config.yaml
n_kv_head: 4
positions: "learned"
lr: 0.00119
batch_tokens: [16384, 32768]
Each number is 128 + 24 x the weight over its row's rms, rounded and kept within 0 to 255. Layers, rows and columns count from 0. The size above them is the row's rms in percent of the matrix's.

# layer 5 MLP up, 768x192, rms 0.0815, rows 622-630, columns 0-191
size [110  96  95  99 101  94 121  96  87]
[[ 98 152 109 126 111 134  44 143 128  99 144 112 133  71 113  92 116 148 143 105 135 107 135  92 156 100 114 111 128 154  96 125 158  97 157  94 146 143 125 146 122 157 130 157 113 136 127 167 123 110 117 151 100 139 149 149 127 118 108 108 113 106 159 176 162 113  92 145 127 164 112  96 134 132 103 109 162 129  96 126 123 111 136 174 107 108 106 161  88 111 117 147  98  81 136 155 121 145 124 102 154 156 109 125  91 123 128 131 142 146 137 167 115 133 156 127 149 119 121 120 139 109 129 136 140  96 128 107 113  98 126 111 153 132 133 137  96 156 119 106 166 154 137 104 118 132 103 135  93 134  94  96  80 122 128 134 125  77 126  96 133 160 155  85 183 115 123 150 123 119 147  89 113 132 139  91  91  91 145 122 188 109 129 104 149  93 111 126 172 144 138 167]
 [121 116 183 115 134 137 125 140 117 147 137  87 176 107  95  96 133 127 122 149  91 110 145 108 111 106 129 115 156 134 110 111 142 112 137 137 135 112 162 146 136 148 135 123 138 124 150 106 149 130 105 127 134 146  96 129 141 121 149 107 133 152 114 101 118 146 111 121 113  60  93 120 142 156 139 146 125 120 121  81 127 154 100 137 112 121 117 124 163 122 129 115 141 132 163 163 149 113 116 125 155 129 132 111 146 132 103 148 116 102 165 129 128  75  74 135 107  85 125 144 120 124 112 200 158 102  80  93 201  94 136 122 113 107 116  93 118 125 181 100 195 136 131  95 103  95 130 160 190 144 173 134 149 158 129 118 170 107 106  94 136  88 146 108 151 152 166 126 125 131 126 141 124 108 150 116 156 109 121 121 114 121 126 154 135 152 131  82 108 132 106 131]
 [109 148 113 147 130 122  86 116 114 124 136 112  89 127 156 184 105  81 135 139 157  90 116 110 126 146 100 120 119 117 161 155 137 104 113 110  91 177 138 140 144 151 130 182 108 159 156 121 117 156 107 129 169 122  98 122 129 195 113 146 147 158 106 138 125 138 101 134 145 145 121 140 144 134 136 146 128 118  76 128 154 144 166 133 174 110 127 178 140 161 139  86 153 106 136 111 132 116 104  90 128  93 147 111 129 154 108 127  84 128 123 138 126 160 110 102 155 120 100 104  98 121 100 142 132 124 127 130  64 110 144  88 139 110 122 112 112 155 152 148 131 153 102 179 142 119 136 132 143 113 135 109 132 157 142 148 133 116 143 126 128 205 145 142 135 133  88 141 140 125  81 143 129 104 117 102 167 101 112 117 138 157 115 165 160 118 151 141 110 149  86  77]
 [156 160 138 166 116  68 158 155 144 123 147 146 164 135  89 152 124  89 105  97 146 149 141 154 140 149 118 125 158 123 131  89 131 132 114 137 159  84 125 132 156 152 141 154 113 138  93 158 149  94  93 125 128 141 163 161 168 157  96 120 131 124 166 135 113 141 118 116 111 138 120 148 100 132 111 146 163 131 143 135 124 151  95 139 138 178 165 118 143 144  96 115  97 162 111 127 120 115 163 148  89 134 145  93 115 187 124 126 134 139 149 144 165 107 117 111 107 116 132 169 144 123 101 114 162 144 128 137 139 115 139 102 135 107 110 107 103 106 130  98 140 120 134 155 109 120 132  83  57  98 112 132 151 127 127 150 143 113 102 133  79 144 116 142 134 112  89 148 138 155  72 141 121 171  83 181 104 133 144 124 138 171  84 160 105 127 126  98 123 122 145 103]
 [144 174 113 138 159  83 139  96 111 124  99  83 118 163  98  92 161 151 162 138 126 157 149 108 109 154 124 140 108 143 103 117 118 136 101 124 126  75 108 110 151 174  96 123 135 132 123 103 138 143  98 108 149 122 125 206 133 130  76 113 131 149 134 113 127 148 134 117 137 108 120 103 127 154 104 147 138 100 100 135  93  80  96 157  94 146  77 164 121 117 142 129 156 137 134 179 111 137 160 141  92 102 135  84 131 139 132 138 111 134 145 131 104 160 149 159 128 134  60 164 120 143 154 160  91 112 118 140 175 179 129 123 117 151  77 142 127 142 133  86 133 130 140 106 138 157 102 153 133 120 137 157 165 112 147 132  86 129 121 139 145 124 120  99 115 129 108 109 125 109 119 128 117 145 111 138  84 155 119 104 117 136 125 141 168 126 141  77 102 138 122 134]
 [100  71 137 108 139 121 161 150 142 110 117 122 101 133 113 143 113 169  97 115  85 140 119  99 122 112 165 119 144 150 145 118 127 116 157 142 175 172 102 112  99 131 110  79 146 100 155 125 142 112  85 146 115 161 144 134 102 112 121 137 103 174 135 145 128 146  93 145 176 100 134 101 166 104 191 153 104  95 112 108 111 155 135 163 116 165 154  75 125 127 132 138 188 149 138 104 152 117 111 129 100 134 163 144 123  78 109  99 135  91 149 151  89 102 101 153 145 116 115 117 124 134 153 126 136 165  86 142 146 131 137 147 155 125 138  96 150 118 130 140 133 176 140 139 116 111 134 128 123 124  91 124 131 127  99 164 104 106 131 106  69 117 140 121 135 166 144 118 111 131 153 169 133 146 116 131 142 103 139  88 100 125 169 121 151 125 110  86 145 144 111 145]
 [117 131 143 133 121 131 121 152 114 144 120 113 129 152 101 151 103 124 167 190 122 169 125 110 110 108 161 115 109 128 110 139 116 114 114 124 159 163 140 177 175 135 132 114 124 111 102 129 158 183 118 139  50 141 154 128 120 136 150  94 121 137 137 124 133 130 114 144 103  88 172 150 143 167  93 134 126 128 128 112 128 141 112 171 119 164 149 205  93 147 100 159 133 120 151 141 138 138 101 121 141 127 108 175 111 152  87 129 136 132 124 164 137  81 115 155 137 112 149 174 149 141 186 146 150 135 160 131 124 137 102  91 117 147 142 125 142 145 117 131 103 127 117 156  69 116 122 110 106 139  73 124 114 100 144 152 127  95 121 107 104 141 153 114 150 115 157 138 126 126 134  86 131  90 154 108 108 104 154 144 155 137 100 182 147 125 117  96 116 130 157 129]
 [147 140 149 124 139  97 121 115 117  90 123 154 142 107 152 106 175 191  80  85 126 105 136 124 125 170 136 161 104 162 136 125 121 141 123 139 147 123 106  99 137 178 117 160 117 146 133 160 138 107 160 151 144 132 128 141 101 126 127 114 126 127 163 140 109  58 122 156 124 160 107 114  82 143 149 141 147 124 118 107 111 148 114 105 166 115 118 119 107 132 101 133 111 155 161 130 116  75 130 136 117 147 137 123 123 139 108 132 143 125 115 129 138 131  91 144 105 151 194 183  75 129 106 126 104 151 114 135 115 166 107  97 128 138 110  83 159 184 115 125 137 121 126 128 128 155 148 120 142 130  86  87 113 140 160 157 131 139 107 110 106 169 107 148 111 157  95 114 127 171 138 141 173 115 178 130 136 111 124 120 109 171 109 105 100 148 122 121  79  95 118 103]
 [110 122 104  76 135 158 144 136 105  87 115  88 148 183 105 123 136 122 140 131  94 133 145 129 132 108 160 139 114 152  85  99 149  99 142 110  83 147 114 145 147 188 137 144 131 126 149 106 105 132 152 146 124 106 154  92 104 133 154 136 135 127 136 126 158 141 160 138 151 138 139  96 128 122 107  95 125 110 158 151 111 166 172 167  75 146  84 140 128 166 152  85 130  64  89 149 120 134 141 116 123 156 156 159 124 140 133 163 163 133 113 124 171 124 122 138 126 118 123  99 121 127 147 143  71 158 147 154 146 132 138 113 125 157 177  94 147 117  83 143 121 162 145  97 119 167  82 136 132 121 135 139  85 152 143  55 121 116 146 136 143  82 135  94 124 113 124 143 105 136 125 109 139 119 147 146 123 106 138 159  97 122 149 141 135 142 133 126 145 138 148 104]]
# layer 5 MLP down (transposed), 768x192, rms 0.0537, rows 622-629, columns 0-191
size [ 99  99 101 110 108 102 116 102]
[[127 115 155  96 129 151 141 151 115 142  97 121 123 155 152 105 183 126 121 188 170 118 133 107 104 135 163 150 142  95 145 129 132 123 138 123  68  97 113 159 148 124  92  87 103 105 105 130  81 146 171 153 124 163 136 136 194 118 138 103  72 159 111 172 165 117 145 144 130 103 142  88 139 131 113 145  83 124 121 128 138 129 159 120 127 120 117 134 135 137 138  99 102 125 140 164 157  89 137 151 140 129 110 110 137 135 109 121 137 116 153 115 142 169 131 116 141 101 143 127 103 165  95 105 165 147 118 110 145 136 131 145 113 134 117 162 113 118 131 154 100 119 132 130 179 130 121 135  71 102 130 141 134 136 113 124 105 107 135  93  77 141 124 174 163 125 109  96 109 141 109  98 115  90 168 124 150 155  89  98 119 179 130 154 159 162 137 107 136 122 128 100]
 [130  93  80 140 132 123 133  98 109 139 117 119 121 124 116 119 143 140 163 112 109 158 108 104 154  83 103 135 129 133  81 119 163 111 138 158 149 106 135 126 177 159 119  88 124 136  94 123 113 133 125 118 147 104 128 150 151 133 187 105 170  75 150 151  81 114 112 143 141 155 148 124 127 125  95 130  98 159  88 150 116 173 153 114 106 106 149 101 106 154 149 124 154 102 118 120 104 135 175  77 106 130 192 166 117 112  98 121 113 135 112  64 154  56 118 126 151 151 123  96 148 139 113 143 151 120 133 129 127 170  98 148 170 127 110 154 103 132 145 136 142 159 138 170 155 143 115 138 121  99  94 137 136 125 134 149 134  97 159 144 134 122 154 160 117 137 126 146 135 133 105  89 122 127 113  78 111 124 115 107 120 107 123 132  95 135 134 114 156 143 108  91]
 [125  85 178  98 111 118 166 144 128 117 115 132 137 142 109 131 125 153 132  74 102 182 147 110 122 154 131 155 102 160  92 140 150 131 111 107 169 102 119 151 120  83 142 109 147  81 147 125 101 124 173 133 131 102 136 137 151 113 187 145 130 128 112 134 120 115 163 151 111 141  85 125 140 107  93 103 139 139 153 133 120 116 128 109 126 108 120  83  64 123 166 159 106 147 110 102 148 135 137 154 113 149 116 151  90  87 107 119 107  86 114  97 116 120 108 118 126  97  95 123 148  79 102 127 132  93 150 107 123 141 101 140 139  97 151 101 146 151 119 152 157 124 199 143 160  81 124 161 158 128  91 106 130 149 122 121 152 142 165 116 153  98 132 139 127 109 129 103 122 121 123 141  83 144 182 100 113 119 132 153 129 128 107 119 108 150 133 131  92 128 156 149]
 [172 135 112 137 162 105 144 122 112 166 151 104 181 121 189 123 135 127 144 126 140 120  92 148 137 142 171  94 142 111 119 140 187 123 124  86 109 151 125 112 147 118 122  54 130 104 134 108 147 133 148 137 169 112 153 125 167 119 102 123 128 123  88 149 126 131 126  93 135 139 144 131 132 150 136 135  95 108 139  94 123 119 112 104 149 124 169 147 118 146  93 119 130 124 153 111 140  56 138 154  73 151 144 132 123 166 155 123 106 134 140 132 130 118 152 138 104 127 160 148  80 110 142 123 114 149 137 156 138  99 183 117 116 142 159 156 134 114 133 128 121 111 147 102 144 161 140 141  95 108 161 130 142 116 107 128 150 115 149 119 111 159 127 143 120 129  95 115  84 131 117 131 168  99  82 138 138 163 171 104 111 133  80  86 115  93 105 140 107 136 173  81]
 [159 176 129 146 172 117 143 118 126 186 148  88 149 118 136  92 136  87  76 138 107 124 144 106 138 156 180 138 128 106 106 124  91 104 120 145 159  81  88 111 122 114 114 138  68 121 136 146 112 135 113 126 124 151 124  93 130 108 117  85 163 105 117 125 163 168  86 109 146 141 144 106 119 171 161  99 118 130 131 129 111 104 106 163 121 110 116 144 101 109 139 125  93 136 149 144 141  77 123 107  94 139 133 116 134 119  89 108 137 158 158 141 136 128 124 161 119 134 131 135 112 139 119  95 100 153 107 133 170  98 120 128  93 115 126 166  98 162 170 149  89  98 143 120 126 126 143 132 150  85 145 140 155 124 119 108  98 108 157 141 101 145 122 156 169 128  98  91 192 144 145 116 113 134 132 131 108 134 160 154 157 145  92 133 104 114 114 162 132 119 111 165]
 [133 105 109 140 127 132 128 147 112 147 110 149 135 130 132 109  86 151 147  66 155  63 139 127 162 137 151 125 125 150 152 171 143 133 145 135 128 133  89 136 145 116 129 100  82 106 206 139 124 106 152 133 126 179 131 117 119 136 135  85 108 122 156 129 126 120 126 152 161 122 152 143  97 163 160 107 162 116  92 118 107 138 106 120 143 117 158 123 100 162 130 127 160 130 139 114  77 116 148 150  87 150 154 109 168 107 115 140 121 114 180 111 136 106 164 142  78 125 134 133 111 155  55 109  77 118 118 119 111 119 119 110 133 109 120 155  85 136  95 120  99 139 139 141  90 112  94 133 109 140 120 131 110 117 173 106 117 157 169 149 131 139 140 136 138 111 172 119 138 164 146 122 114 117 120 128 145 106 154 113 153 150 106 169 139 150 134 160 167 130 133  85]
 [134  94 140 128 141 114 152 173 102 108 119 135 122 126 114 125 137 124 201 131 129 150 131 124 139 120 106 154 112 152 186 170 158  92 130 134 131 127 149 121 161 145 110  95 125 100 131 159 125 118 100 187 135 169 131 133 144 144 152 149 103 137  83 110 127 101 103 108 117 134 136 136 141 168 139 125 107 158 184 134 139 103 141 128 121 112 140 151 118  78  79 135 145 114 114 166 119 176 114 172 147 150 113 143 167 142  82  98 123 129 115 150 137 117 122 135 148 142 157 124 107 179 124 138 138 105 140 123 127 117 146 140 139 112  73 116 145 142 132 179 127 134 106 176 114 116  94 120  92 153 151 125 139 100 142 138 125 163 173 130 118  91 109 115 143 102 140 115 105 145 110  88 142  78  96 141 137 123 133 108 117 114 118  99 153 120 119 118 165 138 130  46]
 [127  89 156 107 122 109 143 164 148 144 119 137 138 145 144 119 111  95 104 165 132 182 131 140 104 141  86 146  93 151 145 139  19 114 138 153 149  82  95 104 130 153 100 120  94 140 126 121 139 176 139 178 156 118 117 127 120 134 131 161  73 128 161 120 116 158 113 121 128 181 121 112 110 125 155  80 109 129 126  99 111 125 113  94 144 130 133 148 133 126 101 142 117 121 143 129 137 146 117  82 128 123 157 169 139 158 120 122 107 106  93 142 154 117 148  99  99 112 134 117 100 111  86 138 136 148 143 116 135 112 161 109 150 116 186 157 128 114 137 110 126 150 106 136 138 108  77 143 147 120 107 134 140 135 145 138  87 160 117 155  97 114 167 188 119  94 107 130 125 122 115 146 150 160 144 161 144 128 109 154 104 156 110 103 140 140 103 139 132 105 116 126]]